config.yaml
hidden_size: 96
hidden_act: "swiglu"
norm: "rmsnorm"
norm_place: "pre"
norm_eps: 1e-05
rope_fraction: 1.0
qk_norm: true
parallel_block: false
init_std_down: 0.00697
lr_mult_down: 0.7
schedule: "wsd"
final_lr_fraction: 0.05
doc_mask: true
dataset: "wikipedia_en"
Each number is 128 + 24 x the weight over its row's rms, rounded and kept within 0 to 255. Layers, rows and columns count from 0. The size above them is the row's rms in percent of the matrix's.

# layer 2 MLP down (transposed), 256x96, rms 0.153, rows 34-100, columns 32-63
size [ 88  98  80  99 102 103  98  93 100  88 109 110 102  78 106 105  94  82 104 116 100  89  90  97 101  96  94  97  16  90 119  94 119 112 113 110 115  94 106 102  96  80 117  95 105 101 107  93  96 106 115 107 203  95  94 102  96 111  90  86 115 112 104 123  73  75 106]
[[142 149  96 141  70 134  95 119  96 118 134 145 128 146 120 139 110 130 110  93 123 115 104  81 129 116 113  62 134 170 103 132]
 [130  87 156 127 129 132 114 144 142 146  94 118  94 125 123 100 116 171  95 128 153 118 110 116 112 142 134 119 138 142 136 167]
 [161  83 137 113 143 120 112 163 146 118 134 111 145 130 116  83 109 165 121 127 166 161 108 161 144 141 145 151 168 136 131 105]
 [149 162 124 107 152 123 132 139 134 127 144 102 161 166 103 132 127  94 143 127 132 153 138 128 175 154 172 130 103 177 112 146]
 [ 92 135 110 167 128 147 116 143 112 118 104  88  73  82 117 120 161  98  74 131 159  90 138  93 141 110 127 104 135 102 133 102]
 [114 150 133 104 129 139 156 140 138  90 165 127 171 113 140 116 159  83 155 134 122 183 116 143 146 203 159 119 129 116 101 138]
 [117  98 147 104 120  88 138 130 146  80 130 117 117 149 106 133 131  84 141 162 138 162 120 172 102 172 106 114 148 140 132  90]
 [126 170 135  90 102 128 155 122 113 140 141  82 125 171 122 148 111 136 120  89 144 151 108 159 106 102 184 120 125 130 120 136]
 [145 159 118 122 111  88 118 106 153  99 128 103 115  76 125 101 137 133 110 119 149 122 175 116 132 127  84 132 138 102 126 163]
 [147 144 135  84 104 138 130 165 135 140 118 131 152 134 118 116 120  93 116 138 111 143 136 142 151 182 147  39 149 144 109 130]
 [119 134 136 133 127  82 123 113 133  85 118 112 111  95 154 133 116 134 127 132 165 160 119 117 130  84 125 135 139 212 120 119]
 [121 151 153 120 109 144  78 124 120 102 129 174 112 117 133 157 117  79 166 144 154 125 134 124 125  92 178 146 128 191 134 154]
 [157 147 106 161 125 125  98 155 122 140 128 142  99 149 144 121 131 143 128 168 117 101 130 123 108 123 111 113 132 151 152 119]
 [131 126  98 173 137 112  92 118 119  97 170 142 102 101 134 108 107 118 135 105 153 130 114 122 143 136 138 114 148 133 100 126]
 [127 114 139 126 135  97 107 147 154 197  78 142 177  99  75  69 119 103 132 147  96 121 108 158 135  98  96 148 114 144 106 143]
 [105 124 156  99 148 100 145 121 113 137 110 110 146 105 110 128  94 112 100 145 106 143 166 147 104  96 130 131 140 144 178 140]
 [134 117 149  92 128 130 105 124  96 139 108 145 142 100 104 163 162  77  75  88 180 123  99 137 125 116 129 150 152 126 163 129]
 [136 150 178 104 121 109 130 106 150 114 110 158 109 106 145  75 153 103 141 133 189 115 138 139 113 147 156 132  82 138 160 136]
 [158 106 143 138 143 104 136 119 108 172  78 135 128 133 166  84 156 157 148  83 146  85 117 110 166 112  94 101 117  87 147 125]
 [134 107  91 101 168 130 113  97 138 158 112  97 123 144 139 145 132 159 143 107 145 153 121 107 118 119 151 142 137 123 125 134]
 [133 136 143 136 120 143 110 115 134 159 107 165  82 124 147  81  92 112 195 145 108 122 103 154  91 161 101 144 136  86 119 116]
 [ 71 113 124 140 157 126 124 156 139 149  84 169 146 125 147 120 114 104  88  81 135 140 140 123 141 131 175 129 126 144 109  96]
 [111 131 114 100 168 117 130 167 138  96 131 119 127 137 102  95  82 142 124 188 137 146 137 109 155 118  91 143 106 109  75 101]
 [ 79 112 145 151 131 170 122  83 107 157 146 140 106 119 171 163 135 123 139 133 115 115 111 112 117 104 117 169 119 118 134  99]
 [146 117 126 112 168 161 111 111 155 106 107 115 126 172 138 110 123 100 149 124 113  88 143 121 134 113 113 118 163 117 141 129]
 [120 199 112 165  97  94 113  95 152 120 172 133 135 134 127 149 127 122 135 155 117 147 142 159 180 129 136  80 166 131 165 161]
 [102 139 133  86 131 110 133 141 129 159 104 154 110  78 137 113 124 168 126 107 180 140  95 145 141 155 134 150 106 169  94 117]
 [107 149 154 116 128 145 141 114 146 143 131 144 126 130 141 127 177 103 162 127 153 139  83 149  80 165 178 148 108 121 119 108]
 [ 91 113 123 122 177 157  83  95 128  95 131 128  55 149 140 158  99 131 132  97 101  91 134 145 109 150 116 127 136  92 149 128]
 [124  93 133 148 128 176 126 130 179 141  93 127 127 102 180 117 142 122 105 181 160 125 150 108 140 137 170 114  85 153 149 102]
 [114 121 117  92 107 137  96 104 114 133  84 135 205 138  92 138 121  93 115 117 109 128 135 125 127 141 126 101 129 122 111 175]
 [133 130 119 134 165 112 124 162 135 118 146 134 160 155 130  97 101 154 126 121  88 128 147 134 116 154 154 127 118 128 171 120]
 [144 127 121 112 136 149 152 130 124  85  88 125 160 138 139 123 139 164 116 138 108 131 150  97 141 156 117 145 132  99  96 108]
 [122 167 111 135 111 152 121 184 123 135 134 127 159 107 138 149 106 153 102 106 146 122 156 181 143 150 139  91  72 114 130 150]
 [ 92 127 131 122  91 123 142 160 150 119 106 131 117 168 119 150 123 143 153 130 115 132 178 123 124 119 112 140 113 153 142 118]
 [111 143  83 125 134 122 160  85 123 156 168 114 102 106 137  88 144 137 114 123 106  67 124 151 141  77 120 141 131 114 112 111]
 [118 191  99 158 139 116 121 154 147 100 124 157 151 124 150 121 165  95 125 117 111 116 128 134 132 154 122 154 112 141  93 155]
 [139  98 146 104 120 142  87 175 133  98 102 130 171 125 105 153 151 133 112 160 117 134 126  98 146 132 146  89 171 144 145 120]
 [130 121 130 133 139 135 148 125  91  76 126 147  86 121 119  97 102 159 139 114 118  95 171  98 135 137 129 165 138 122 139  97]
 [144  65 102 113 113 113  89 140 173 102 119 119 124 163 148 116 101 110 161 101 138 128 154 112 122 115 100  91 121 135  95 111]
 [184 155 171 122 115 147 130 143 117 119 110 112 126 154 129 134 147 118 103 120 139 173 102 119 135 161 117 124 138 115 149 147]
 [164 124 119 121 141 124 106  84 161 126 122 166  88 155 118 112 148 159 131 116 108 138  90 120 107 137 106 176 128 115 145  85]
 [ 89 144 114  88 139 127 101  96 116 194 171 131 108 109 106 115 133 157 126  82  96 100 136  77 149 112 127 102 148 117 142 135]
 [127 143 136 119 156 109 152  99  95 125 159 131  68 131 126  87 132  88 138 166 112 124 161 137 164 117 126 110 117 111  79 100]
 [120  98 115 133 165 123 139 103 150 133 189 158  91 111 118 147 138 115 158 154 105  78 142 141 134 111  96 101 151 146 118 105]
 [105 170 164 107 147 138 130  92 140 132 121 109 112 144 126 137  90 114 133 106 161  95 106 119 107 168 126 110 113 139 150 177]
 [162 118 118 106 124  97 153 115 105 169 146 152 128 119 167 117 135 137 143 141 167  94  96 121 142 119 123 147 161 147 134 125]
 [152 178  77 130 100 106 113 124 105 106 129 137 156  91 149 130 121 130 136 107 120 108 139 123 145 125 115 129 149 136 141 113]
 [102  86 138 136 110 123 129 135 125 124 104 118 152 110  88 120 112 112 130 158 157 120 129 124 148 126 128 171 130 115 105 139]
 [121 128 100 157 141 151 139  97 140 106  90 141 112 157 133 154 126  93 169 104 123 115 151 122  88 154 130 155  63 150 129 135]
 [148  95 103 159 161 125 113 110 117 120 156 154 124 129 147 105 168 133 109 133  68 157  82 129 147 110  80 141 141 153 127 118]
 [125 166 114 161 136  79 153 164 155 132 123 124  93 137 158 145 121 129 107 128 138 126 171 107  77 142  80 178 131 175  79 140]
 [126 162 108 111 119 145 111 112 168 132  40 149 146 104 158 155 112 187 127 101 130 147  95 121 146 142 114 117 119 136 129 107]
 [161 136 116 105 106 123 139  85 129 138 111 145 170 141 115 102  96  90 137 129 128 142 135 118 113  98 204 115 120 102 109 167]
 [128 149 128 144 134 143 150 110 163 131 135 144 129 129 138 124 148 144 139 114  81 156 131 130  69 159 115 133 102  68 129 148]
 [115 129  76 114 123 138  86 150 103 141 129 196 101 128 163 107 115 153 138  89 118 141 104 141 121 138 158 110 110 178 141 131]
 [121  80 144 107 111 179 125 140 146 109  91 185 141 125 117 129 146 131 122 129 131 143 190  51 114 133 132 106 120 115 165 141]
 [112 151 162 117  93 116  90 160 108 114 119 121 131 135 125  98  88 143  99 135  86 117  70 131 142 112 113 125 159 129 142 157]
 [133 116 121 149 129 137  86 105 140 132 108 169 156 106 112 162 148 107 150 115 143 160 117 160 128 182 132 183 119 123 161 100]
 [146  81 103 120 112 106 140 131 135 154 153 103 170 148 163 125 119 120 144 157 143 119 134  86 124 163 124  99 143 112 174 123]
 [159 103 113 147 112 144 211 129 137 141  98 117 102 134 130 152 122  95  88 131 135 129 127 101 135  87 124 166 127 145 148 158]
 [143 120 140 135 137  84 157 113 152 140 158 143  78  79 137 112 114 104 111 107 149 148 148 183 160 149 122 143 138 173 149 161]
 [152 154 100 144 127 163  95 143 162 150  84 123 137  93 164 121 144 180 140 137 100 127 145  90 129 161 130 121  83  99 161 166]
 [ 63 146  92 147 128 104 145 158  86 127 144 108 115  80 161  84  89 138  85 114 108 114 149 109 171 142 149 170 161 132  97 129]
 [127  97 139  89 120  79 119 177 101 130 101 148 172 136  98 130 109 123  70 107 137 135 139 116 105 101 145 156 115 132 131 137]
 [123 118  87 166 159 131 127 130 123 147 178 139 129 110 116 188 109 110 127 115 115 128 121 127 108 130 157 191 141  95 136  99]
 [115 170 136 142 183 111 162 109 140 129 128 109  91 104 118  93  89 129 123 101 159 141 109 132 123 114 181 128 102 101 104 151]]
# layer 2 MLP gate, 256x96, rms 0.372, rows 35-101, columns 32-63
size [ 90  89 109 102 102 112  94 101  92 110  97 103  84 109 110  94  77 111  95 104 100  95  99 100  89  99 104  16  90 109  92 117 112 114 108  98  95 104 103  98  86 116  97  90  98  99  92 102 112 100 106 201  99  98 100  93 101  90  96 118 113 106 102  78  69 113  94]
[[102 160 166 110 106 133 109 149 146 113 113 103 135 134 120 128 121 157 137 117 134 128 148 106 132 151 120 135 112 142 129  94]
 [ 99  96 120 135 128 162 170 134 117 124 119 165 109 131 119 113  97 128 133 128  87 130 107 119  73 155 142 102  98 116 137 145]
 [142  97 145 119 137 118 152 123 150 171 136 126 133  90 155  82 106 112 135 113 123 102 108 127 119 101 146 122  64 142 129 115]
 [139 136 161 130 125  66 153 124 135 155 157 124 133 139 112  92  98 162 112 117 107 111 157 118 140  98 152 149 134 139 115 145]
 [115 112 129 155 154 160 147 133 159 175  93 129 116 124 129 107 137 119 199 140 156 154 210 139 125 128 125  98 118 124 176 182]
 [122 141 162 127 121  88 113 114 172 162 106 117 110 112 129 169 103 129 126 158 147 178  61 134 131 147  93 117 113 158 155 110]
 [ 69 125  60 161 151 140 110 165  89 140 153 160 126 125 142  55 145 101 134 154 144 137 112  84 137 132  83 149 118 127 131 158]
 [112 124  82 123 107 122 119 147 107  79 153 106 130 107 121 111 137 157 129  98 130 138 108 133 118 132 152 131 153 119 115 141]
 [158 180  97 130 116 131 119 158 144 111 108 136 123 114  95 121 129 148 143 142 110 141 146 124 121  94  89  77 101 173 127 161]
 [120 101 116 169 112 105 116 150 138 131 157 122 111 165 113 143 117 142 132 122 163 177 125 149  97 142 126 149 154 162 152 127]
 [105 119 128  93 100 124 141 125 145 138 168  85 185 142 166 131 124 170 118 141 119 136 102 155 110  77 113  76  78 123 108 159]
 [142 139 139 110 131 101 122 133 105 104 129 120 139  67 186 124 134 132 137 102 107 143 125 130 139 106  82 147 129 118 109 148]
 [112 107 177 138 106 125 124 168 113 127 145 185 169 108 148 145 131 158 136 127 128 120 115 121 157 132 154 129 100 112 158 145]
 [142 105  87 104 142 131 143 181 154 117 116 163 117  90 104 142 129 154  89 121 123 172  87 169 121 124 189 123 139 128 132 122]
 [154 165 122 112 182 130  98 132 129 148 119  90 141 121 104 180 142  91 148 102  90 127 133 123 156 111 106 155 146 142  86 181]
 [101 144 114 147 125  98 196 142  97 134 130 101 104 108 114 127 180 145 143  99 142 109  97  95  81 122 129 102 127 121 108 174]
 [139 122  94  96 137 158  86 123 178 150 101 147  89 112 125 123 165 104 119 162  99  88 137 115 115 154 137 120 135 136  78  96]
 [129 136 120 146 134 131 156 116 116 138 105 124 145 153 121 145 103 123 177 101 147 130 119 109 109 130 107 119 146 133 119 120]
 [106 115 155 119 107 132 119 189 177 101 170 100 131  93 111 117 122 106  84 126 139 150 105 169 152 104  98 116 126 153 140  92]
 [163 115 138 129 110 124 110 169 114 151 164 151 152 155 126 126 163 137 135 105 111 141 144 112 131 129  89  75 119 155 160 143]
 [127  92 129 166 128 105 134 130 132 142 134  50 157 120  93 199 182 102 117 155 132 123  97 168 105 135  98 116 141 160 141 139]
 [149 118 154 131 102 107 130 130  89  98 126 127 138 102 136 145 129 149 163 139 107  83 126 156 132 143 190  96 153 170 105 133]
 [114 101 140 141 144 105  83 142 146 135 178 104 135  95  77 132 142 125 153 179 117 141  81 136 102 106  99 127 119 125 133 108]
 [120 152 141 118 119 108 196 108 158 128 115 112 156 164 115 110 148 149 122 129 120 140 140  84 124 139 120 159 105 136 165 133]
 [ 92 124 150 115 137 137 163 136 161 161 139 102 140 118 191 140 126 172 114 130 122 109  94 100 139 149 128 166 101  99 119 159]
 [136 100 121  85 121 144 150 166 125 143 114  96 118 104 141 114 143 142 167  79  89 109 144 100 138 138  99  83 126 104 160 131]
 [139 102 113 113 103 109 160 146 128 140 168 131 154 161 130 133 155 149 125  90 120 124 127 140  86 122 151 164 127  98 104 156]
 [168 147 129 115 123 118  99 111 111 128 111 156 117 105 127 143 130 128  89 177  95 160 110  91 141 152 148 152 137 174 181 161]
 [140 138  94  90 163 116  95 156 105 132 133 141 144 148 165 135  83 157 134 154 141 158 118 105 141 131 102 128 113  92 160 121]
 [181 138 119 157 120  93 102  94 105 136 139 155 119 121 135 106  91 181 133 144 125  90 131 172 105 145 140 127 101 100 117 121]
 [175 154 136 116  89 136 121 124 147 172 133 116 136 126 118 134 160 107  97 129 101 115 148 140 165 137 151  98 131 128 144 148]
 [106 166 124 115 103 169 133 151 163 139 146 102 149 114 126 134 117 160 152 152 117 124 121 134 129 113 128 101  50 158 167 128]
 [144 145  80  70 158 158 139 145 127 132 147 139 114 147 146 118 128 142 161 124 111 204 123 132 119 119 131 117 118 126 111 103]
 [117 131  94 115 105 107 108 121 142  97 125 133 159 127 126 146 116 128 133 129  53 118  67 101 148 173 145 103 113 134 143 179]
 [148 122 169 123 130 160 126 109  91 129 133 155 141 116 137 145 144 117 124 142 132 150 151 108  99 120 106 114  98 110 171 100]
 [118 162 117 117  91 108 146 100 108 118 168 132 163 130 152 151 140 134 163 134 126 142 122 122 112 142 104 145 136 150 129  90]
 [103 141 164  62 106 131 153 129 168 109 153 132  86 139 155 119  93 115 131 136 151 113 112 145 160 157 139 130 129 181 113 168]
 [135  85 130 130  99 144 125 127 160 117  78  83 161 113 126 147 165 123 135 142 131  84 166 132 109 167 149 117 135 145 108 111]
 [148  79 151 139 135 146 116 184 107 182 153 154 169 104 159 113  97 121 114 130 152 140 113 175 123 143 125 117 138 127 128 129]
 [130  99 140  81 104 124 118 108 185  96 110 102 121 117 151 143 111 150 148 136 109 107 150 150 167  87 138  97 107 113  72 129]
 [129 101 128  97  89 125 174 145 102  81 133 193  87 154 128 140 164 111 152 111 106 149 131 181  87 132 119 135 120  88 125 121]
 [145 145 135 137 164 108  93 150 114 155 168 146 129 109 135 126 172  81 150 104 112 132 163 106 121 134 123 135  91 125 145 126]
 [131 128 120 149 144  93 116 124 135 147 108 126 115  97  97  97 126 167 126 111 138 180 140 120 122 144 126 161 118 131 145 143]
 [158 117 102 155 106 118 121 149 140 101 129 105 179 101 159 121 105 147  93 129  98 163 168 142  70 107 170 141 112 121 102 134]
 [150 182 126 142 158 149  91 115 162  89 112 137 170 145 134 120 143 109 143  92 129 105 149 143  92 137 108 121 145 150  95 148]
 [131 143 115 134 114 161  60 161 138 118  96  95 114 116 148 128 119 135 171 125 120  89 187  99  94 106 122 137 110 129 129 104]
 [167 152 119 147 137 141 129 123 105 129  86 153 154 108 181 122 135 147 114 127  81 150 151 137 205 150 101 118 146 133 147 140]
 [121  93 165 100 113 155 134 204 139 157 130 145 151 113 121 155 160 151 129 112 108 123 106 139 147 113 168 130 130 167  95 115]
 [123  95 117 120  97 125 133 129 151 108 164 112 124 134 149 140 160 133 138  68 143 110  96 146  88 124 156 138 106 108 125 134]
 [151 130 155 101 109 161 139 184 209 132 121 103 170 160 105  98 153 122 148 110  90 148 126 157 106  97 127 148 147 141 169  91]
 [133 131  95 132 119 151 122  97  78 124 130 131 123 145 113 114 151 123 126 172 116 144 115  96 101 107  90 143 141 102 116 111]
 [118 105 116 111 136 152 128 117 197 152  84 133 146 129 154 108  77 165 126 128 105 150 109  92 123 140  94 101 149 151 104 108]
 [147 102 149 132  70 143 129  91 110 172 117 139 139 114 141 112 116 140 135 102 104 123 113 167 158 104 104 113 123 188 106 159]
 [113 161  94 131 106 160 119 166 132 143 137 149 114 121 113 121  98  94 153 109  82 126 113  91 147 146 112 111 125 159 149 122]
 [126 164 184 129 106 144 140 144 124 125 147 105 147  57 123 153 114 131 138  89 120 145 141 100 129 145 116 159 141 102  84 162]
 [118 139 109 155 135 132 124 133 153  79 130 107 143  93 114 152 105 116 142 142 109 169 158  96 125 161 124 118 104 136 109 176]
 [109 135 120  99 120  74 106 147 133 136 133 157 157  66 164 134 140 103 129 135 128 153 119 158 132 128 116 131 152 150 158 145]
 [157 121 140 189 123 156 111 147 126 125 166 164 148  62 117  97 125  76 160  84 143 142 160 138 109 107  89 141 130  90  89 152]
 [165  97 152 125 136 106 124 114 112 117 128  78 137 129 116 144 111 142 134 117 116 118 146  99  69 164 144 114 138 110 109 131]
 [106 135 126 123 132 128 123 111 149 134 145  76 135  94 139 120 155 147 177  90 149 129 120 155  76 158 142  75 162 134 126 104]
 [138 125 143 117 133 112 144 141 150 153  93 136 123 119 130 142  91 131 155  71 113 145 113 160 122 124 149 100 119 124 126  98]
 [ 93  90 160 131 133 139 120 131 115 114 105 113  99  88 111 148 164 144  95 119 110 129 106 110 129  73 150 127  79 159 133 113]
 [161 156 107 140 126 150 116 135 138 106 177 121  79 139 152 136 154 141 114 114 122 101 109 128 124 141 115 115 124 181 102  91]
 [147 108 138 139 113 137 150 132  98 148  89 131 176 150 116 135 111 106 136 132 165 137 111 119 116 132  70 127 124 159 116 157]
 [ 73 130 124 114 113 109 133 152 102 129 134  88 173 118 141 140 141 114 147 179 163 119  96 140 115 130 117  79  96 151 123 107]
 [101  91 124 105 102 112  92 142 171 134 134 107  64 110 123 167 133 123 126 108 108 158 108 123 109 146 115 147 116 162 171 131]
 [117 162 109 135 122 155 124 121  98 129 105 137  88 100 118 130 131 130 125 101 114 139 129 108 126  82 136 106 127 158 148 118]]
# layer 2 MLP up, 256x96, rms 0.392, rows 35-100, columns 32-63
size [ 80  81  94 104 107  99  96  93 106 115 110 102  90 108  99 103  87 106 106 110  96  68 106  89 102 103  87  17  89 108  79 121 113 113 109  95  80  95 103 105  86 113 104  97  97  97 106 100 110 105 114 245  99 115 101  93 112  90  80 123  91 117 117  75  81 110]
[[125 159 179 103  76 134 115 172 162 126 116 133 115 142 108 157  99 135 128 138 128 116 156 100 140 148 108 142 104 122 133 103]
 [175 179 115 123 156  83 114 147 137 109  91 105  87 138 129 132 171 129 158 135 153 131 148 151 178  93 120 165 145 193 139  94]
 [155 118 142 118 137  83 158  89 115 141  90 132 139 113 149 121 103 119 112 105 120 104 140 132  96 116 134 147  79 130 126 138]
 [127 135 128 113  78 123 139 141 119 174  98  89 136 136 110  97  91  90 119 108 118 116 133  90 142 106 132 128 132 109 143 120]
 [152 107 129 154 147 119 106 131 137 138 122  78 119 117 101 117 132 162 148  82 146 160 144 144 187 135 161  99 133 102 141 123]
 [105 150 140 107 123 130 143 135  80 122 147 130 157 129 112 145 116 130 103 167 104  88 166 153 119  91 146 118 139  98 148 129]
 [ 91 102 156 147 112 134 134 129 159 121 123  87 125 143 101 127 124 113 133 126 166 113 111  82 119 122 137 131 116 147  67 130]
 [107 153 124  65 105  89 124  93 120 126 139 111 119 137 134 117 155 156 120 132 109 177 127 107 128 152 172 120 139 108 152 148]
 [114 189 112 123 122 135 134 177 127 136 130 150 145 129 130 152 135 113 158 136 147 139 129  86 104 116 112 103  73 157 137 112]
 [116 140 113 124 133  79 134 168 149 105 141 100 105 151  86  96 155 162 168 109 113 152 133 113 124 134 108 125 129 161 132 105]
 [114 134 118 153 109 207  97 125 106 139 126 115  76 102 163  96 117 102 158 172 144 150 131 101 136 130 119 116 137 126 111 142]
 [136 114 122 145 131 104 114 125 115 128 115 142 122 103 165 132 119 208 129 104 131 144 110 156 127  72  87 136 115 135 120 157]
 [ 86 133 128 105 149 110 104 133 115 133 169 162 158 135 121 129 117 122 111 144  71 114 149 121 107 117 148 112 157  88  97 140]
 [124 181 140 156  94  91 141 163 110 153 155 137 103 149 118 117 127 127 160 120 135 122 121 137 105 146 117 150 145 142 131  98]
 [108 105 106 148 153 140  76 112 131 174 130 146 146 148 153  91 149 115 108  89 136 140 100 107 104 163 147 136  96 127 117 111]
 [105 128 135 134 123 120 163 148 121 121 149 125 120 155 120 117 147 146 162 117 138 137 101 126 109 111 135 136 107 106 105 151]
 [152  77  97  96 123 115 144 153 159 109 113 133 119 139 147 134 134 106 158 127 102 118 110 117 160 159 125 130 140 132  89  92]
 [118  90 146 140 101 132 126  97 155 172 130 133 118 111  99 147  99 182 125 127 148 113 162 140 131 164  64 124 128 110 198 105]
 [ 92  89 127 109 138  91 132 161 174 133 137 125 108 132 109 131 113  84 124 124 144 172 127 139 150 158 134  93 121 139  87 115]
 [143 124  94 123 143  94 135 145 124 159 129 118 149 152 134 172 119 115 160 127 136 120  98 119 124 106 106  93 160 144 131 162]
 [153 124 129  94 139 133 149 153  87  95 134 140 145 135  77 139 151 113 147 107 125 121 127 154 120 180 167 119 163 150 115 124]
 [132 141 119  79 131  89 126 167  86 122 145 158 128 117 152 166 122 141 142 124 129  87 118 113 163 159 166 131 130 148 135 108]
 [114 166 168 141 128 148 121 135 109 133 126 139 174  83 113  99 112 121 121 133 133 126 143 133 125 154 133  95 119 140 167 148]
 [146  88 148 134 112 102 124 107 106 130 134 107 122 109 159 151 125 102  66 117 143 148 115 121 178 158 116 130 116 111 162  96]
 [139 133 109 112 130  90 116 104  88 132 117 172 130 148  94 128 162  53 162 144 144 102  81 122 138  94 125 127 127 134 130 127]
 [128 106 114 101 133 124 135 101 138 130  89 131 134  81 128 132 151 119 138 127 107  94 102  85 115 139 128 177 163 111 167 146]
 [180 117  95 128 138 118 153 122 127 126 179 168 136 149 129 139 155 128 106 109 134  67 139 107 111  87  88 136 118 144 140 125]
 [186 144 111 154 121 109 100  88 121 104 116 115  92 149 140 155 117  95  96 156  89 150 164 146 132 127 146 134 109 123 124 153]
 [126 115 155 149 124 146 154 136 126 139  98 107  91 115 115 107 155 150  94  97 146 157 142 114 128 116 120 112 153 145 130 149]
 [122 114  76 106 113 111 109 156 153 133 160 165 134 143 149 110 100 177 142 128 186 167  83 155  96 116 101 110 104  90 106 120]
 [ 78 124 153 119 164 132 144 124 122  88  75 131 136 128 173 163 109 150 146 131 157 124 104 120 135 138 149 142 129 182 152 131]
 [113 139 119 108 111 127 155 134 142 178 150 146 148 124 144 101 107 163 104 141 114 131 108 112 134 144 136 128 100 106 119  81]
 [144 156 144 140 152 167 155 170 146 134 155 125 143 120 136  97 105 174 160 105 123 165 142 113 124  85 109  86 117 141 102 102]
 [148 157 161 134 135 139 109 122 134 109 127 183 127 138 110 116 153 119  85 107 151 128 170 120 142 117  97 126 116  79 146 126]
 [167 177 108 137 137  97 134 183 164 107 118 118 109 170 109 148 119 121 134 121 135  84 109  91 162 128 131 167 104 138 107 109]
 [137 162 114 136 101  94 125 110 133 105 130  81 163 134 129 159 181 106 168 137  86 141 106 129  97 145 139 150  97 153 141  74]
 [ 98 127 151  96 121 130 123 156 126  95 140 124 102 141 166  90  93  95 106 126 165 116 102 156 140 145 105 126 147 203  93 158]
 [158 103 149 126 116 108 105  84 138 169 164 119 124  91 132 116 112 128 112 146 163 128  82 139 157 121 106 144 148 173 176 157]
 [122 126 131 142  86 110 130 170 128 159 174 112 147 116  96 115 103  92 123 133 144 119  91 153 104  82 112  93 143 123 122 118]
 [122 178 134 122 154 122 124  90 129 164 135 105 160 127 126 105 105 158 117 158  91 109 146 167 137  93 125 122 113 111  67 110]
 [129  90 142 109 126  95 117 113 131 132 124 111 124 133 174 137 163  80 161 113 128 140 164  90 104 127 122 147  73  95  94 167]
 [138 147 107 134 180 123  98 134  78 131  89 125 120  91 131 178 120 105 122 155 151 101 131  99 112 111 117 164 137 149 127 113]
 [121 141 125 110 128 145 164  98 136 120 184  95 125 168 121 147 134 138 120 149 120 138 121 120 135 133 115 125  48 139 112 155]
 [107 143 121 119 173 108 124 119 128 158 147 148  91 159 121  92 148 102 139 108 168 111 118 109 176 169 110 104 111 142 142  98]
 [119 144 137 128  87 167  86 155 128 115 109 159 129 169  95 123 105 138 143 105  61 118 146 123 101 132 100  99 155 152 114 150]
 [115 108 150 114 128 102 150  84 100 153 157 141 138 147 104 140 161 141 109 152 139 137  92 126 175 155 137  90 127 138 126 162]
 [114 154  96 147 108 122  84 141 114 147  90 146 145 141 205 119 106 138 132  94 101 163 132 148 118 131  91 115 146 142 119 138]
 [108 125 115 191 128  94  96  89 137  92  90 116 103  96 134 112 123 137 144 177 133 105 152 141 178 120 100 141 125 103 144 129]
 [130 138 138 111 148 123 129 134 123 117 189 162 131 128 102 157 111 126 113 117 127 152 132 112  90 132 117 149 165 129 172 114]
 [ 93 126 117 127 140 120 166 131 137 137 118 156 125 149 132 146 132 145 135 133 135 124 137 157 147 124 107  96 122 114 105 129]
 [138 103 132 129  81 128 132 154 160 141 107 137 134  96 132  95 102 114 114 112 163 121 144 121 174 131 168 144  96 137 150 123]
 [118 100 117 122 141 161 125 112 149 126  70 110 135 130 112 109  88 151  98 134 118 147 120  91 137 141 106  98 138 149 101 107]
 [151 125 132 133 130 185 103 110 154 150 155 126 133 125 117 143 125 134  97 139  99 130 158 163 146 100 127 141 154 120 111 132]
 [170 131 117 130 181 133 123  70 172  74 112  91 121 102 149 139 153 143 113 151 118 126 135 144 171  90 114 145 111 113 118 149]
 [148  82 168  97  83 143 114 131 109 138 158 146 156 145 161 143 140 129 127  92 150 119 103  93 122 113 129  87  99 126 148 100]
 [135 148 121  90 105 127 125 146 170  98 105 139 101 100 107 128  94 122 139 151  79 146 103 124  79 123 119 123 115 134  99 144]
 [ 95 114 137 122 133 113 113 170  54 161 118 160  81 127 172 135 149 134 118 123 181 113 167 115 144 172 122 142 102 125  98 137]
 [143 157 154 133 131  78 124 143  88  88 153  98  86 104 120  90 154 167 146 120 114 119 106 150 114 143  97 138  78 164 118 158]
 [135 186 117 157 147 169 117 137  95 116 158 176 116 131  78 147 110 126 107 170 131 149 102 149 136 116 118 124 109 132 150 140]
 [108 131 142 134 107  97 125 174 145 165 123 135 168 145 115  88 122 136 133 121 119 136 122 104 143 137  96 100  92 105 145  92]
 [ 88 105 116 135 167 124 142 142 120 106 133  98 134 127 128 162 147 131 115 118 192 156 147  77 163 159 134 121 154 124 158 112]
 [112 110 101 140 111  94 144  90  96 111 148 128 106 127 131 157 104 144 123 136 139 123  94  99 133 113 128 139  95 156  94  98]
 [156 139 166 133  94 137 114 142 109 100 127 134 103 119 125 138 126 165 125 108 167  97 130 135 110 109 136 135 166 144 123 145]
 [170 127 131 206 156 100 169 121 132 146 123 110  85 100 115 152 123 110 105 119 103 123 102 125 107 124 130 110 154 146 135 177]
 [165 153 134 140 110 142 111 132 166 133 130 134 177  88 125 108  97 141 105 113  78 166 145 127 137 148 144 112 150  75 119 101]
 [118  99 170  99 112 119 130 107 168 141 116 100 106  93 141 158 157 102 111  97 119 160 151 125  98 177  83 134 115 131 175 142]]